{
  "n_head": 2,
  "activation": "swiglu",
  "norm_eps": 1e-05,
  "positions": "rope",
  "bias": "none",
  "parallel_block": false,
  "decay_fraction": 0.887,
  "decay_shape": "pow"
}
Each number is 50 + 15 x the weight over its row's rms, rounded and kept within 0 to 99. Layers, rows and columns count from 0. The size before them is the row's rms in percent of the matrix's.

# q: layer 6 attention query, 128x128, rms 0.0906, rows 114-127, columns 0-63
# k: layer 6 attention key, 128x128, rms 0.0935, rows 114-127, columns 0-63
# v: layer 6 attention value, 128x128, rms 0.0756, rows 64-102, columns 0-63
# o: layer 6 attention output (transposed), 128x128, rms 0.0672, rows 64-101, columns 0-63
q114 117:34 29 53 41 83 73 58 60 58 59 75 57 66 53 78 46 45 22 56 75 32 32 63 73 85 66 35 39 47 49 44 30 56 69 16 61 68 46 61 72 42 36 00 38 58 18 64 58 59 48 61 39 50 63 51 24 49 36 47 51 57 43 48 43
k114 122:36 42 43 24 56 46 63 62 32 67 41 64 51 65 33 55 44 64 65 33 26 37 37 62 63 76 71 60 62 50 51 50 48 71 86 45 63 50 66 73 39 51 23 62 58 37 70 45 25 71 56 26 67 31 28 41 52 65 30 54 32 56 56 50
q115 113:20 53 41 47 56 37 44 43 56 32 27 75 69 70 36 36 36 46 51 49 39 40 46 42 68 45 52 54 58 72 74 60 26 49 62 39 51 56 43 23 72 62 38 55 36 37 47 34 28 54 51 51 84 45 24 46 46 54 49 46 58 74 54 33
k115 119:44 49 65 63 36 45 44 49 40 53 45 34 54 32 49 36 39 68 80 45 58 55 71 59 80 31 68 53 36 74 55 58 86 49 49 56 31 55 84 47 42 59 25 36 59 51 45 32 37 50 45 69 72 65 44 38 35 61 71 24 49 63 75 52
q116 131:62 39 36 52 65 45 58 70 63 37 55 27 47 69 22 49 65 46 57 54 40 60 72 64 32 60 68 81 77 49 43 52 65 64 33 59 54 44 69 42 37 58 80 56 53 40 58 84 37 39 53 38 46 47 54 36 52 30 16 36 54 32 51 34
k116 131:46 34 07 35 61 53 38 42 55 42 48 44 53 68 44 58 53 40 37 50 18 51 56 44 44 55 58 54 35 52 49 42 24 27 59 47 46 18 31 71 53 61 44 78 61 58 48 67 47 32 28 29 50 28 38 33 33 39 52 56 65 49 21 55
q117 141:36 70 28 52 27 61 49 51 28 55 46 37 27 34 55 48 35 51 64 42 60 34 74 25 58 75 41 69 38 63 26 26 51 43 61 72 64 39 60 49 38 45 70 32 39 30 24 48 42 50 34 64 46 48 57 64 39 53 85 36 65 34 64 11
k117 132:54 34 36 56 13 48 53 74 42 55 35 40 59 54 79 54 40 65 57 63 52 63 69 32 51 68 71 51 63 43 38 52 56 55 68 57 41 47 50 16 37 25 48 46 59 11 12 37 61 28 37 63 45 46 56 77 24 46 48 41 45 63 54 20
q118 133:78 39 41 25 70 32 24 32 55 70 60 73 51 71 60 36 64 65 43 38 69 43 44 41 55 54 40 70 50 33 78 70 39 56 58 56 59 39 81 50 68 57 91 75 56 32 43 27 70 58 54 42 38 44 47 44 43 63 40 19 65 47 24 32
k118 125:61 67 71 27 60 67 55 53 31 71 58 71 70 40 69 48 46 41 47 35 73 60 69 32 36 57 31 63 50 47 64 46 64 20 50 52 63 60 67 66 66 36 41 63 47 70 48 80 41 34 29 43 45 38 46 73 79 51 70 42 57 48 67 24
q119 145:59 56 55 57 52 34 49 39 35 50 57 60 44 31 64 28 49 64 29 70 42 86 19 25 45 48 53 27 58 44 38 50 69 47 18 58 38 67 56 40 47 35 60 50 44 44 47 68 41 58 32 85 42 46 69 46 49 44 75 77 41 60 57 54
k119 138:35 60 43 26 61 12 51 47 41 61 60 67 70 46 38 16 39 61 36 39 50 52 24 25 51 38 40 52 34 39 50 74 44 66 54 68 54 71 84 30 53 38 70 49 50 48 37 51 53 57 56 60 69 18 67 32 43 49 57 77 43 68 39 43
q120 142:47 58 32 45 75 60 42 29 59 42 54 51 50 41 54 58 60 55 43 32 46 28 49 59 35 46 69 36 63 84 33 51 57 36 73 36 33 66 49 47 45 68 67 31 58 66 49 69 72 73 55 26 57 39 47 34 53 58 38 48 47 41 64 52
k120 137:52 30 35 44 39 56 51 43 48 51 30 32 70 65 28 61 64 36 26 54 29 68 64 55 43 58 29 36 54 51 38 34 39 35 24 56 46 64 75 61 24 56 60 50 25 82 35 54 49 54 72 45 62 47 37 33 33 52 45 55 40 54 58 52
q121 137:50 28 67 78 52 29 52 40 53 25 45 54 46 28 75 59 48 50 36 65 50 46 54 53 44 70 44 31 51 27 48 68 48 37 39 45 23 43 25 60 53 48 23 49 36 36 52 58 84 19 47 63 59 53 36 55 63 43 56 47 41 46 64 29
k121 139:47 49 58 52 66 41 39 49 69 43 31 60 51 59 23 55 50 39 50 23 20 72 53 67 44 68 72 50 72 57 23 65 45 64 47 38 54 57 47 65 70 61 76 24 64 39 60 52 77 32 53 85 57 51 59 40 54 50 36 65 61 61 62 41
q122 132:63 54 99 42 71 24 48 36 51 63 45 58 50 31 45 29 41 71 69 84 50 54 54 65 64 57 36 47 41 48 47 64 57 65 65 57 57 68 64 52 67 51 42 63 75 77 53 39 64 14 64 35 42 46 62 30 60 44 72 47 53 38 23 17
k122 128:60 49 62 40 69 30 40 43 61 35 19 55 35 60 41 73 68 77 52 73 40 21 53 64 71 51 21 37 32 62 67 73 73 42 41 42 52 52 70 71 67 39 57 41 48 68 47 28 41 54 60 16 42 34 62 49 46 60 28 33 60 19 57 37
q123 148:66 41 61 60 46 41 45 42 79 60 43 41 60 32 53 65 63 66 58 50 51 22 37 54 14 77 60 31 56 47 39 29 54 53 55 25 50 41 48 74 72 60 65 47 49 39 62 43 30 49 26 58 62 33 46 39 24 54 51 73 70 36 39 20
k123 147:65 43 72 48 47 68 33 76 68 41 43 49 42 35 28 31 42 46 65 48 70 30 57 64 46 63 71 57 28 38 48 64 57 52 15 48 37 57 49 48 66 53 56 56 44 42 66 33 40 36 38 73 60 39 63 38 35 42 68 56 56 30 28 26
q124 142:44 37 55 56 45 65 15 52 50 59 32 56 37 66 83 27 48 42 56 30 61 49 44 40 52 40 39 50 68 60 73 63 50 55 47 50 63 51 25 51 64 63 63 47 62 76 32 26 59 61 55 34 79 62 66 30 55 47 33 53 64 62 44 52
k124 149:58 46 66 37 60 45 17 43 37 29 57 61 79 35 68 64 63 69 74 52 54 70 54 39 17 51 46 47 50 47 53 54 47 67 38 58 60 51 32 42 53 53 63 72 77 56 40 43 58 57 36 35 48 39 50 38 50 66 40 50 68 47 86 49
q125 138:70 59 39 53 38 33 51 44 58 46 75 49 38 34 47 52 65 36 26 46 52 32 26 34 55 50 67 43 15 71 67 63 36 49 34 32 45 62 40 47 29 79 33 24 48 33 52 40 44 35 63 19 72 53 29 57 52 61 62 85 60 44 57 44
k125 133:55 67 37 37 41 26 46 80 32 33 38 30 52 23 63 54 45 66 51 63 74 72 30 76 34 31 51 68 44 56 60 34 57 68 22 48 41 49 73 64 52 78 48 50 34 46 59 72 35 42 71 49 52 54 36 45 53 46 67 56 72 44 29 75
q126 136:55 33 68 65 52 80 33 71 35 33 67 26 51 58 50 45 40 74 42 22 94 48 36 52 53 73 43 65 47 42 35 29 37 30 23 24 27 51 55 44 33 66 73 45 67 70 43 61 60 46 51 60 45 58 61 38 40 44 45 41 53 42 03 63
k126 138:70 34 51 65 63 84 25 62 67 43 58 69 43 51 70 65 26 31 57 69 72 43 40 35 58 42 61 66 46 55 26 42 52 28 55 32 33 30 41 45 41 61 53 44 57 82 55 60 59 41 78 29 52 83 46 15 48 55 40 57 63 57 31 28
q127 143:12 45 35 31 48 72 40 60 61 57 81 62 56 44 51 70 46 38 74 58 52 55 66 36 33 61 62 54 57 47 42 40 47 49 61 28 54 62 44 56 74 44 46 34 53 58 31 42 57 50 37 68 42 45 69 73 61 60 53 58 37 49 56 57
k127 145:36 53 65 53 43 68 21 54 55 58 51 47 69 52 47 51 47 57 37 29 81 64 49 31 68 47 53 61 48 44 62 38 28 31 31 47 55 72 56 31 93 47 58 41 61 60 50 07 50 49 54 52 77 62 31 69 45 60 45 66 46 58 57 43
v64 115:30 34 56 46 52 77 53 61 48 55 30 74 50 30 74 52 36 54 65 49 52 32 65 69 42 39 42 56 74 44 53 45 51 36 48 13 32 85 76 31 52 45 58 56 47 70 66 67 54 83 44 54 65 26 50 43 61 88 38 40 50 46 48 51
o64 109:66 47 31 66 42 50 69 37 67 28 55 47 33 73 31 51 56 31 45 50 58 53 36 20 34 69 72 23 27 55 58 52 73 53 54 77 54 30 43 48 66 50 49 25 31 23 57 54 49 45 44 55 54 43 62 70 54 27 43 36 28 35 44 25
v65 109:29 39 46 59 37 54 48 45 70 50 47 63 66 63 56 32 73 39 36 26 31 73 17 75 62 20 40 65 55 13 69 42 55 72 40 36 46 50 49 56 40 53 35 43 49 71 54 69 58 71 53 66 49 64 38 49 44 58 55 47 38 74 61 74
o65 101:56 56 46 44 52 26 43 40 34 73 29 49 35 50 54 75 39 52 36 62 79 57 65 40 24 75 54 28 69 52 47 53 29 40 61 51 58 46 71 34 79 41 60 67 49 35 70 43 48 13 42 42 56 46 56 53 67 37 47 45 63 38 41 25
v66 112:45 29 48 72 57 39 64 43 33 50 66 46 23 65 46 68 67 60 55 37 33 43 33 52 33 40 42 93 60 54 52 62 38 35 41 37 15 68 56 45 45 34 31 50 52 48 44 73 52 33 53 79 49 59 26 80 63 29 48 73 75 23 58 57
o66 104:36 57 73 47 65 67 43 50 35 63 51 61 67 51 62 23 55 55 60 42 30 41 57 77 44 82 41 38 63 41 62 61 38 57 42 51 61 20 54 35 66 43 39 38 58 72 34 23 32 36 24 27 60 58 52 54 43 56 57 44 27 65 59 40
v67 106:46 49 46 75 72 74 52 47 47 64 61 69 66 60 70 39 43 40 64 60 39 37 67 43 58 43 10 60 34 63 50 59 58 52 43 34 43 41 69 60 32 44 56 34 52 48 45 47 54 58 44 63 45 54 35 70 62 00 39 39 54 73 58 45
o67 109:62 58 52 43 57 58 48 49 51 29 46 37 47 17 45 47 58 52 27 33 65 75 44 80 34 63 56 37 47 53 48 31 26 34 58 43 34 51 42 54 59 79 27 79 64 75 63 26 54 47 52 59 47 46 40 27 53 53 75 45 48 27 62 74
v68 111:51 80 60 47 58 47 62 57 46 54 47 50 63 43 44 21 56 60 63 56 37 60 39 41 50 53 58 52 44 46 35 46 58 59 61 83 42 19 23 18 57 49 38 40 45 54 36 40 51 68 62 36 49 67 57 58 66 57 51 50 58 29 50 44
o68 103:63 39 33 46 58 71 53 69 52 47 43 41 59 73 39 76 19 39 41 45 48 65 71 53 50 85 51 69 23 54 39 52 37 51 64 29 52 43 58 86 63 56 46 52 51 42 35 54 45 57 34 48 28 52 50 32 44 67 55 46 42 57 42 56
v69 104:49 60 57 89 51 72 67 38 42 46 47 36 33 54 65 21 44 61 60 58 35 44 63 40 29 51 48 52 65 53 51 55 61 59 62 38 63 84 57 62 51 95 46 66 38 64 44 60 60 40 28 44 35 77 50 75 50 48 63 30 45 47 57 48
o69 098:41 56 63 37 36 27 36 46 40 66 57 60 52 64 62 44 66 42 22 27 45 51 32 74 50 38 44 50 24 66 71 37 55 41 62 42 07 23 37 17 41 48 48 44 49 40 48 36 24 66 59 57 75 41 86 42 43 45 63 56 70 44 30 68
v70 107:35 71 58 34 57 52 64 42 37 68 46 55 45 17 32 46 22 46 62 42 50 51 43 61 75 31 49 55 40 44 71 29 43 81 39 54 49 51 46 48 48 09 36 46 60 38 43 34 28 37 31 77 43 60 41 46 70 51 54 60 19 48 67 52
o70 105:60 30 49 55 66 69 46 60 48 47 36 66 34 54 61 32 56 56 65 87 62 62 69 32 48 63 69 32 29 36 51 34 63 32 57 47 19 28 43 44 43 77 50 63 35 40 38 56 47 53 55 30 48 32 58 68 39 59 43 38 61 42 34 31
v71 102:32 51 51 56 57 54 64 62 50 54 39 22 75 49 66 24 36 59 48 35 71 48 63 72 37 54 41 47 25 26 29 60 61 47 42 39 67 42 50 66 45 57 32 35 48 46 21 40 47 31 71 67 46 45 51 57 40 55 49 12 47 76 29 38
o71 097:43 59 55 33 64 53 42 60 52 40 58 62 39 69 65 85 43 41 39 45 25 59 35 42 30 78 47 39 85 78 44 47 49 38 54 67 40 50 64 32 49 42 43 58 68 78 67 82 47 64 55 51 66 60 49 31 62 40 43 61 46 18 60 78
v72 097:48 86 46 71 49 75 41 05 65 60 59 56 58 63 50 40 65 49 43 66 37 39 55 52 56 43 50 31 52 63 67 55 58 53 70 61 46 51 61 43 42 31 53 72 70 56 52 57 40 64 46 59 33 50 66 33 35 35 54 62 51 19 71 21
o72 095:56 22 60 46 44 56 57 68 62 53 40 50 56 23 34 52 25 43 71 60 55 55 37 36 52 39 43 75 30 39 28 53 62 47 35 57 52 38 28 48 57 44 61 05 32 59 46 62 53 40 36 49 48 56 51 62 73 66 57 64 40 59 34 60
v73 110:54 31 32 61 61 43 50 75 51 29 51 45 24 49 78 49 58 34 33 51 47 55 41 55 47 24 38 75 55 46 42 52 69 49 61 53 38 66 43 54 29 67 49 44 42 30 49 66 79 54 33 40 39 52 55 52 67 36 25 54 62 37 47 46
o73 111:56 56 53 38 43 38 39 55 59 46 47 60 55 60 24 51 28 57 43 41 39 55 53 59 30 61 53 51 50 59 58 53 40 62 46 42 66 34 46 22 69 34 58 46 42 72 52 18 27 52 54 52 68 37 22 52 23 44 72 72 54 42 57 61
v74 108:45 52 57 71 28 46 65 31 59 68 44 73 62 50 44 61 64 40 67 59 36 29 58 24 54 41 57 71 66 44 32 58 72 43 54 43 76 58 41 48 44 57 32 57 28 39 52 48 11 45 22 29 63 45 44 55 76 62 55 36 41 31 67 57
o74 096:59 49 35 54 43 60 43 45 76 52 46 44 69 35 53 38 53 65 37 52 67 52 39 84 43 75 08 66 30 63 42 52 58 39 60 51 22 59 71 47 64 60 82 46 76 78 52 51 46 62 61 67 40 45 63 54 45 29 65 73 50 50 31 49
v75 108:78 33 40 33 39 49 08 63 44 47 32 57 48 32 86 39 27 60 49 51 55 61 34 54 68 38 55 73 49 34 61 22 42 44 77 69 46 49 31 47 40 33 40 70 55 41 68 42 53 56 65 36 30 66 54 32 42 48 47 60 59 54 56 50
o75 099:30 74 43 42 48 48 84 32 66 68 55 53 56 34 41 55 47 41 25 62 64 34 55 57 51 35 46 29 63 45 50 64 42 40 45 39 58 68 51 43 22 39 62 41 73 43 53 78 77 41 16 51 78 15 41 71 49 55 46 38 49 67 52 63
v76 100:50 47 51 40 40 33 34 67 12 43 40 75 33 44 42 50 49 24 21 41 37 28 50 67 57 53 33 67 62 37 37 48 56 45 59 38 68 50 54 26 49 51 48 51 37 38 53 52 38 42 27 48 48 59 51 28 37 57 33 44 72 36 54 44
o76 088:69 52 57 38 55 64 45 58 44 58 60 28 39 66 43 49 41 65 57 41 52 48 47 45 26 47 51 43 64 59 48 23 41 65 46 60 47 36 49 57 71 46 74 24 56 53 66 45 53 40 66 54 44 52 36 87 45 63 48 60 30 67 23 97
v77 115:61 54 49 38 52 73 62 60 62 78 45 18 69 64 27 50 39 74 62 93 94 38 58 61 47 40 31 38 81 62 47 41 32 59 32 50 53 43 46 58 49 64 23 65 62 75 62 73 69 62 43 49 46 40 31 28 52 33 57 44 58 47 60 37
o77 104:28 51 75 40 22 03 36 52 43 08 39 70 73 23 58 60 57 32 22 37 38 60 27 45 41 44 94 52 52 37 48 42 57 45 61 33 19 74 41 52 59 52 63 54 49 44 37 49 23 41 53 57 75 60 35 55 33 45 49 34 49 66 46 58
v78 102:32 29 60 58 43 89 67 31 63 31 63 30 68 62 58 64 65 40 30 35 62 34 69 67 62 69 25 54 46 56 50 73 31 56 64 31 28 64 28 61 36 60 55 26 44 50 58 49 77 44 30 59 79 31 37 46 45 62 36 52 45 67 43 48
o78 100:78 63 45 31 52 19 44 61 46 44 41 60 38 85 32 36 62 56 70 63 70 41 20 28 15 45 68 29 45 63 79 36 71 64 42 62 43 49 78 59 37 46 42 67 42 63 46 56 38 39 74 54 40 76 45 48 51 59 55 58 67 42 79 62
v79 105:47 50 41 64 61 45 37 39 62 75 41 50 65 50 47 76 57 49 54 63 40 32 44 46 13 57 43 56 39 43 25 47 36 73 74 65 42 65 57 54 64 55 54 77 62 44 67 37 59 35 26 50 61 54 55 43 25 39 57 57 50 48 90 55
o79 104:46 60 59 36 32 62 50 64 43 41 33 49 57 33 45 36 65 80 59 59 68 58 30 45 73 33 50 85 51 56 22 63 57 28 15 55 45 51 82 44 74 31 50 18 56 80 39 65 22 59 61 47 46 45 49 34 80 93 56 57 58 43 21 43
v80 110:42 33 40 44 50 29 66 58 49 65 38 78 35 41 45 28 62 48 23 69 45 57 71 39 55 35 67 61 47 24 37 61 42 56 31 61 15 27 46 61 30 51 33 40 45 58 75 35 30 83 33 56 47 53 43 61 38 86 38 49 52 66 36 40
o80 113:82 78 59 30 31 39 56 27 45 18 41 49 79 32 39 62 59 76 63 34 69 63 53 43 40 51 46 61 65 62 64 42 59 31 75 49 88 63 59 34 67 45 53 61 50 50 26 54 68 42 40 19 32 48 72 53 36 22 67 48 58 49 55 71
v81 112:48 47 45 14 74 42 31 70 63 34 68 65 65 59 16 22 58 57 22 51 37 63 39 54 22 49 44 30 55 24 29 70 45 18 60 53 56 29 45 59 49 53 57 76 58 46 44 55 84 16 43 51 42 48 26 57 54 53 61 32 68 51 51 24
o81 112:53 31 64 64 35 41 44 57 22 42 58 29 75 49 56 76 22 47 70 27 74 43 74 41 65 65 30 62 70 70 49 56 30 65 56 73 70 56 64 44 35 43 42 34 74 35 62 44 19 66 74 58 66 42 62 53 55 43 56 53 45 32 37 79
v82 109:23 21 45 41 59 52 54 32 51 47 54 65 68 52 87 81 42 65 62 55 63 33 49 24 60 65 58 60 57 55 40 45 44 10 22 48 47 29 36 41 48 41 58 37 40 35 41 38 57 50 47 44 29 53 57 46 54 19 46 58 49 47 70 52
o82 098:52 65 60 64 47 66 70 45 57 49 60 36 51 39 66 17 45 28 50 65 30 62 38 78 66 30 54 76 31 40 66 54 39 58 60 60 57 66 46 50 63 59 22 79 74 52 63 35 39 40 44 39 58 63 25 46 41 66 48 55 21 41 54 58
v83 105:34 38 64 36 23 69 54 12 39 45 46 61 49 29 42 61 54 36 49 65 67 57 26 54 53 63 49 39 46 68 39 57 39 41 58 26 50 55 49 37 39 40 65 54 51 69 55 44 17 46 13 34 25 56 21 50 21 31 35 80 59 59 36 46
o83 103:56 76 70 46 61 52 50 60 44 60 55 52 45 58 49 53 59 48 53 48 68 20 30 37 45 21 79 40 61 31 56 42 58 73 35 33 36 56 56 74 47 37 34 53 64 22 47 44 85 30 53 44 49 94 62 60 54 56 61 21 33 47 48 39
v84 108:64 46 18 51 64 68 33 29 54 71 39 55 73 81 69 75 57 59 50 73 68 37 42 33 28 59 51 41 65 52 47 61 41 53 50 52 54 40 47 89 68 55 64 48 10 65 48 62 47 43 25 37 59 37 51 78 42 60 48 44 43 58 50 53
o84 108:52 45 58 61 43 19 52 53 55 32 62 34 51 11 42 45 46 21 24 49 38 46 32 68 40 57 14 49 29 68 62 69 50 55 37 42 34 63 59 34 57 30 42 58 60 53 54 50 33 63 67 39 52 60 31 36 47 37 57 27 62 27 40 61
v85 099:58 49 35 38 26 56 70 54 18 58 33 37 45 26 67 60 70 33 65 31 35 28 48 48 19 39 76 50 23 68 27 82 58 67 53 49 56 61 47 68 51 60 47 62 28 60 54 52 48 59 33 53 48 57 62 70 41 42 49 41 65 16 80 52
o85 092:61 45 63 45 65 72 38 50 65 55 53 75 36 71 52 33 49 70 51 51 84 54 29 72 69 44 31 32 49 47 49 26 53 63 40 21 36 60 67 44 53 54 48 39 80 43 37 27 18 58 73 32 53 29 21 19 38 58 45 53 65 56 17 44
v86 106:52 67 44 60 42 65 61 48 46 55 33 68 66 42 47 78 56 34 42 08 51 34 42 45 35 50 69 43 24 44 55 65 78 57 69 35 70 50 44 35 52 53 77 61 61 27 50 54 38 54 78 25 52 43 29 53 38 59 52 25 66 54 70 37
o86 102:53 70 22 40 59 64 52 73 55 48 49 36 21 71 44 59 54 78 23 66 76 72 44 41 53 36 63 38 69 59 53 34 69 49 39 60 14 59 63 37 46 42 54 32 41 53 46 42 46 36 27 48 55 50 47 33 51 38 51 65 49 62 20 28
v87 115:33 88 72 74 38 60 51 40 78 44 82 54 35 66 53 54 33 76 45 35 37 63 31 30 47 72 30 07 48 46 42 32 40 34 34 51 57 52 54 49 41 39 44 24 31 38 36 57 46 72 66 55 62 74 52 31 54 37 26 62 36 50 85 49
o87 109:59 16 26 56 50 61 50 47 36 70 54 47 52 51 30 42 78 47 60 72 54 24 65 82 73 62 68 87 43 37 56 64 49 33 36 60 47 61 26 43 69 50 39 48 64 55 78 49 37 40 48 44 43 55 71 54 58 72 71 65 57 51 27 45
v88 102:69 11 20 66 53 17 49 65 32 47 65 90 47 53 49 71 27 38 45 56 38 59 62 52 49 52 23 30 42 35 78 19 52 51 53 63 48 46 64 71 49 43 68 30 52 55 55 41 44 51 58 50 35 69 61 59 40 61 48 51 50 57 42 60
o88 101:50 50 70 21 29 49 28 36 72 35 52 46 54 38 53 37 67 55 42 72 29 62 49 50 43 53 59 54 44 57 53 45 28 53 56 37 63 47 15 60 53 57 16 48 33 41 30 74 81 56 42 45 51 44 43 42 47 27 33 53 84 54 57 62
v89 119:34 43 64 74 79 30 58 51 76 49 83 79 68 54 63 48 27 53 49 25 50 63 51 59 53 18 38 17 45 47 43 52 41 41 33 24 47 49 14 34 50 52 45 52 57 40 48 26 55 40 72 48 51 53 28 60 35 48 60 70 81 70 48 62
o89 109:44 39 37 10 49 64 34 32 04 55 64 37 19 46 45 68 62 38 54 41 37 29 57 60 48 58 58 53 72 68 42 48 29 43 66 46 49 48 68 51 59 50 44 48 42 37 29 62 56 80 38 43 66 51 62 33 49 55 46 33 07 43 58 46
v90 111:48 23 59 58 63 37 75 47 55 60 28 48 45 50 36 70 26 22 44 31 48 44 29 63 40 70 59 59 52 59 43 58 66 42 66 47 45 58 32 66 61 28 32 25 55 75 44 59 59 65 40 39 68 65 45 44 29 58 37 30 44 44 38 56
o90 104:22 63 51 35 51 61 31 52 33 38 48 44 42 73 66 35 71 62 38 27 47 63 60 50 52 42 59 51 64 46 48 57 31 49 47 49 61 47 88 40 68 42 49 59 55 42 41 27 21 38 23 63 34 42 43 72 81 34 77 68 45 70 50 40
v91 101:55 60 28 70 53 44 88 48 62 30 45 43 32 57 56 53 17 34 58 48 67 60 50 73 63 18 54 47 84 39 59 67 34 71 82 32 44 53 55 67 47 47 43 62 13 57 48 50 55 75 54 41 59 53 89 48 54 58 42 20 47 30 54 29
o91 097:61 37 48 21 44 24 45 47 56 68 36 60 53 57 49 42 57 42 49 45 38 74 46 47 34 53 59 49 34 80 63 28 70 57 57 35 56 66 46 16 49 76 63 48 56 47 42 60 61 39 51 64 50 33 16 61 33 51 63 51 84 48 57 32
v92 109:38 60 45 28 57 42 29 50 61 55 70 55 39 40 53 36 45 45 51 42 45 47 52 72 58 23 43 56 14 63 38 61 22 70 55 31 57 25 51 19 40 54 44 51 50 31 39 35 69 10 59 56 52 35 39 57 42 42 55 35 45 53 42 69
o92 095:40 42 60 61 33 44 80 56 18 35 63 37 45 76 49 49 33 60 55 40 32 51 73 53 40 54 56 42 75 37 49 41 48 24 58 78 45 48 36 74 36 37 79 65 63 46 31 46 48 76 36 66 80 37 63 40 52 65 62 44 61 53 58 30
v93 109:33 41 60 43 74 65 13 42 66 63 72 66 47 25 61 61 51 76 58 79 39 48 40 44 39 50 53 48 28 35 54 75 47 78 62 79 46 73 75 65 28 24 41 38 63 69 49 23 49 14 62 61 44 67 69 52 42 44 65 16 86 66 51 52
o93 100:56 36 20 80 20 43 60 70 37 33 50 33 59 48 49 34 55 42 56 17 28 56 59 61 50 82 46 56 68 57 41 35 48 26 35 54 54 48 39 45 62 52 62 86 41 38 46 84 49 81 44 43 39 29 45 65 53 72 32 56 29 48 61 56
v94 112:68 45 53 91 22 39 20 44 44 25 40 57 21 43 38 33 26 22 40 54 46 63 51 64 41 41 43 74 37 59 49 51 70 59 05 58 58 71 38 42 54 49 51 57 31 69 67 58 64 63 36 41 33 52 69 50 62 64 55 54 60 72 59 65
o94 100:34 17 07 46 76 40 63 72 63 84 49 69 58 39 31 54 80 52 47 49 70 36 48 40 46 34 58 38 63 66 38 63 30 22 90 50 54 32 57 52 55 42 35 60 74 24 50 58 47 48 81 57 41 44 27 33 49 22 51 29 48 41 46 47
v95 113:52 81 70 33 77 59 42 78 60 47 54 46 72 53 64 43 68 42 63 40 27 46 46 75 73 58 39 64 61 54 12 44 21 26 38 67 60 52 27 41 51 51 61 34 39 23 64 51 32 41 45 57 38 90 57 49 55 59 02 44 27 46 60 54
o95 118:34 53 41 61 21 62 57 22 04 38 55 42 68 38 38 60 36 49 74 49 43 38 65 24 57 38 59 54 19 32 37 69 49 29 72 67 63 52 41 42 63 52 38 41 62 61 33 36 62 54 43 62 71 22 54 47 38 46 94 90 39 57 60 53
v96 109:53 65 47 89 68 29 41 37 73 71 45 67 69 51 48 38 61 65 55 48 47 43 36 45 65 43 36 51 27 48 31 40 30 25 72 60 42 30 40 61 44 48 06 71 66 64 47 57 36 27 38 53 62 53 19 64 52 70 25 59 56 20 39 43
o96 102:60 31 58 34 24 39 59 73 47 42 75 43 44 28 67 71 59 43 59 66 51 59 56 49 29 85 43 40 68 40 55 50 53 44 24 36 37 72 46 53 54 13 31 31 12 50 34 56 47 75 57 44 30 72 44 46 41 37 74 55 27 87 59 76
v97 113:69 23 58 72 31 34 50 38 64 67 26 41 38 54 81 38 54 56 41 63 32 49 31 34 57 43 43 57 70 49 59 27 60 36 37 33 48 41 46 34 77 21 46 39 58 48 40 57 31 51 40 43 78 75 61 43 38 43 50 48 47 46 48 54
o97 115:49 62 44 57 77 54 47 45 48 35 86 77 61 46 40 52 66 63 28 43 76 37 56 69 42 70 59 34 62 51 50 61 49 72 77 36 30 50 41 65 44 71 44 47 18 44 45 62 50 57 52 35 51 43 29 53 63 62 43 61 34 57 55 53
v98 117:68 43 70 44 71 43 69 33 48 73 53 78 80 16 31 60 53 70 46 34 25 43 62 49 52 26 59 68 46 42 52 60 54 55 22 61 59 49 50 43 61 55 57 67 36 37 57 39 64 20 62 29 42 86 45 46 55 63 50 55 52 55 54 46
o98 104:50 34 47 52 30 75 37 52 59 47 63 38 45 60 58 48 61 34 56 45 73 41 49 55 32 48 10 48 46 72 34 45 59 41 60 51 45 65 39 39 38 49 61 35 58 36 22 29 42 54 56 42 55 22 50 37 61 19 43 43 45 46 53 57
v99 115:60 38 77 55 55 63 49 69 36 45 47 32 50 80 51 69 51 63 67 74 30 61 53 64 63 47 68 75 60 39 47 40 93 45 26 47 60 42 44 58 36 44 73 48 54 35 45 53 76 28 55 73 28 43 48 41 49 33 87 55 34 43 28 50
o99 103:38 66 62 43 65 82 65 59 59 80 50 31 30 56 59 30 50 26 45 33 72 34 59 34 65 51 42 68 33 67 35 64 22 48 62 66 66 55 51 56 56 66 42 44 74 70 54 21 29 40 50 57 52 49 70 51 66 41 33 49 48 32 61 39
v100 105:56 40 79 59 52 52 46 36 79 31 34 54 27 57 78 56 38 46 51 55 73 36 56 67 40 51 44 86 53 31 40 64 57 51 42 63 50 53 57 58 54 63 50 63 33 44 43 49 49 10 68 52 49 66 42 58 56 07 64 28 54 48 42 45
o100 098:21 81 29 54 59 49 72 53 23 86 56 53 49 67 49 32 36 39 41 50 07 54 39 56 54 46 34 36 51 59 37 40 70 59 62 38 40 58 42 40 37 42 49 39 69 45 27 66 30 60 57 58 57 40 60 61 57 43 34 37 52 33 78 74
v101 101:48 81 29 21 52 28 29 41 55 50 43 64 59 48 93 60 31 68 64 44 46 13 58 44 30 37 46 38 44 49 47 43 53 47 58 66 59 42 42 39 62 69 42 64 44 61 59 40 77 44 70 43 26 66 30 40 65 71 40 39 69 60 54 47
o101 098:51 29 53 67 69 66 49 70 38 65 55 20 58 39 53 76 45 38 47 52 69 64 50 57 77 53 43 60 74 45 67 63 50 24 43 53 14 68 49 58 31 52 65 41 53 31 71 61 24 57 35 50 61 40 61 47 20 23 79 67 35 36 44 45
v102 112:52 45 78 53 45 40 55 65 65 44 48 25 42 38 46 53 49 42 31 52 42 75 55 38 77 55 46 39 46 07 57 49 12 62 39 44 37 68 54 62 64 60 56 71 54 34 62 71 51 56 49 17 61 80 52 47 74 63 52 45 71 46 64 78